{
  "num_hidden_layers": 8,
  "hidden_size": 128,
  "num_attention_heads": 8,
  "num_key_value_heads": 1,
  "head_dim": 32,
  "intermediate_size": 1024,
  "vocab_size": 2892,
  "hidden_act": "tanh_gelu",
  "norm": "rmsnorm",
  "norm_place": "pre",
  "norm_eps": 1e-05,
  "positions": "rope",
  "rope_theta": 10000.0,
  "rope_fraction": 0.5,
  "qk_norm": false,
  "attn_scale": 0.177,
  "bias": "none",
  "tie_word_embeddings": false,
  "parallel_block": false,
  "init": "trunc",
  "init_std_qkv": 0.0743,
  "init_std_o": 0.0,
  "init_std_up": 0.0743,
  "init_std_down": 0.0,
  "optimizer": "soap_variant",
  "learning_rate": 0.00711,
  "beta1": 0.95,
  "beta2": 0.99,
  "weight_decay": 0.083,
  "lr_head": 0.00855,
  "max_grad_norm": 1.0,
  "warmup_steps": 200,
  "schedule": "wsd",
  "decay_fraction": 0.846,
  "decay_shape": "linear",
  "final_lr_fraction": 0.0,
  "batch_tokens": 32768,
  "max_seq_len": 256,
  "doc_mask": true,
  "train_tokens": 156000000,
  "max_steps": 4761,
  "dataset": "wikipedia_en"
}
Each number is 128 + 24 x the weight over its row's rms, rounded and kept within 0 to 255. Layers, rows and columns count from 0. Numbers have three digits each. The size before them is the row's rms in percent of the matrix's.

# layer 2 MLP down, 128x1024, rms 0.212, rows 0-42, columns 320-383
106:106148139130140112141136148107125127156161146124116080152101105128126132166107103107142110135108115219131116109171134133157113147086143088115167092096142129131150159100186137120126149138128135
096:138130184084129118106157149114158139126116148119148132167136131101100155103204133159063119120138112125145071212157129126138138107152107123113140103130129099179145154166091150089118137219112092
100:125108149149130129132131148136084113118123093119108136113128091172159125122137146117117112131117122114120094140167135122115170149148167128155120097134114100135114112098140118125162124100091147
096:130157160150073033134154138122114071141118137125154090112137108178147140120123140132156148173157120115138131114124154126149140116096158100155131109109138166124147153109126124131123123134121127
101:120145164113166095120174129125130104121089170141127135112130119113149128088137153109124139108125133092082124145130128122125123090083139110167139127141167156154148143130152081135134131125132090
098:133118141145131112178125145160161131113122131126164135054121109128124162152108099112120127172127107136118133073119077147151096145161112176123139088105137118125158099169119133130115159131114139
102:120146125147145118157152138101169182154147109157149155188086137150138105113152163090120116111116105092144169148134104155104189135115157150123112062166118131092148173120150096152103166092161134
099:115137119111133130141113125104143154114153129156124119178122098135081119107131112119128128102158111134154149137129139140110141081128137108143129147133156104108150128109100125107105146153116151
101:105109129135117140128114149111156126134175125132149162107130183117137131107138139118120101171145156141117084095156143123121086135175143169130140107164139089120078143118107170159147148149097088
100:131156184131108086099131090134149079104111150138139114117132118108142099099130129123130146152113131131106094157120102121087119138148131097169118156114124121137154147078150119145151123083123121
100:125128133140137149090130106106141103195128107130148165143093126157123093130181113159118099137122119130133152157128139155124120150145102118070121109138102106137139147100126136145108126156122195
103:151104130165127146122133070107160128129130127126092142063111106087143084138143147132103125147130108106115165089155112147100135158134146198160113110147106117131105118159127150132159119147125157
097:114130124099128148071121087163126172093152122156123073185119118127125103133133142105083080135175156139113121127111119129133130125126118116128162126178128093107131107133111149123141114116105098
100:139129139128159101138133120035089151147139133141123115150128107127106112136135124098170128129107132133149119171129143115139136103106105081114085131121146140153119146162139116123096112119146127
096:109130128131119101140122134181133186140150101163138097113159146103134117113106120141108142085121167141153104122093118129170120109134110084107090154115138118074154098104113089071157142135123115
096:114140111129129077125113113128125133120122134113121143106121164161124108118141142136101106126138145138131084152105144169123078092135164074128103138161167090129107147140145136170125134123131063
097:150109166118106145115142144101133122125120101167113150102107176109112145140131108170123125123109152159121093099121092141129153150139162115128127136135096147147164126127137119136082102082144153
098:093094117132112129115140108125139121143114088117120122122130115075107133207136157092088102155120128160122136173131136131101082153156150150088140143171125153132118149107116114094128123125161133
098:130084104148149127172150161128105115167087206148107112132149114139142158112097128093130153122142133127134107152129131097094141090161143177152120123170137172155137121134146133126204130063124093
097:109152098124125139090147121127131118167124137130151154137068133109133147110129111109132125120143178127133147149145117150130213126160132085132162168134168142112117134151114135191128125154095149
099:130118121137119114142115159118084143110119151142112106135126115108132128166126136122137117145142135127146108136125156095130138123114119120164159120143142135156160110150122112107098150101104096
099:141155101124159082095135146124124109100147119115111135086111122121146113144097116160096105133107142105114084123177109065111123151109145147172117053118124162114136137091151103172081156162110121
101:098099124104108145139129173118165124167179137135151094125123179086084159178135121179112135118138147096127149115096123140100140138186189128138141113133154125155144118113119145117127088123122126
092:105182184133138120123130123158141128130174112115117149162082107085153093103105131130187102126130097107105094126140101109137087135132139109126128161127119113118127163048108140110170149112135164
102:143163119136150121164116138143091114131128136140141072135167153153142117106122080131112082078136134114140108133092129102110184125116129114127099124148121152085178102138092094170137151177153090
098:120120120088133149151154176102086137149167102107084113158134155151100132130165124133137156148123195129115152114128122118135169124115134096117103103155140136123143158115124151130153131143092129
097:089125148126149124147127081159105123118147124136139114131105100148177115141141176152089157084146161104125108144125091154141124117113125155147145138118167160151138117144103117157160100108134116
100:117183119140133122094139147117141176111160131153114092154134134121117114137112140096145125109118135136114141161116178151112138114131139118123096116135105109121098104136128104185106108125095152
102:126141119130092128135105098106135147154134152160126134151126105104146083158172143093135109137126136135126134139123149128081107147120173113092114170103132106130164125159124132096161106113153153
102:130127155138123156133128101152115076097099164104119144139128135137159163093142145159158170123072107140167093164109118113127110124154149143115123155160116081152103129126138162160144146122123128
098:167140133108127151147139153093132114131139152095153176098115174124097177146168157121143105134114096137160068120146152175107182097143106094163121181113098128136132146106173138118161127104086161
103:105129125105134092095143093113119105083155220160117127096081124138126102166118124142162136124118099135109106169132127165135109093145131118108127154114147107142182149133155087120106140180151110
097:098145149137156170137137129073129151165117140107118105109126111110137089126131101119130134128135130124139143096128097104148172122154186131132134145168133143120119127150106128142126150178170100
099:120129092131103119151125111121103131151101100139132128134097133094146102129155092152123095111158149128082111127119114100128161167124108104103161128132153108141149111135107083101125168160166148
108:153117124114117120120109108117104094128096157133141089085069135160122098120110122078133164170163103075153161207123109133143148153097149148101132139057095138138123114128101088129166128129115106
098:119096110144155122156119127125106081107177143136138115134188126133076122131141125144107188106117119146118120142136149115134102150146111170165118103117128156127147163135107110138161111099107161
097:118146097118159137137127122126124084165090118115116175126139114111150098145121114082157081148157142087136141094091191118128080134115147156107185130166149112106109138113123136148149094121096154
113:133078105122125126136138150133108110151096135122112098102151169140150160067150107136136146104098157141114118114140150118099116123125101122097118154161106149126129143153126098114126159105137140
102:102092102141103126146103139108106115139127100136098100116138145144152134168138117088131118158148156152147134090101154125134141127097148126124137158118155120158115119107127105165140133131138126
103:108123119104157160127136096165120126130103120105156121147058147129150170120145130082159118155102147167123129149125135138089143123108133127141135165094111140131130134124138153122136077137150151
095:102130127112123109147104122164140127152095181164123124145128138138123120101156104101125141144084125116130136077140129118144157078148153110118133103103132119123117109103125118071114097144123082
099:164149203153132184134124142153115154153063123139131157106094157114108133121094146122126142130107104150121154114153124132136104157108145140160110156107078129088078147124164172109096121144110159
095:114137106123135106131103168131125111144097147130120131122150154146125173117138086150111168163138134133142157116122107136131098142169049149096140143114139135153125105092136099117097157149112120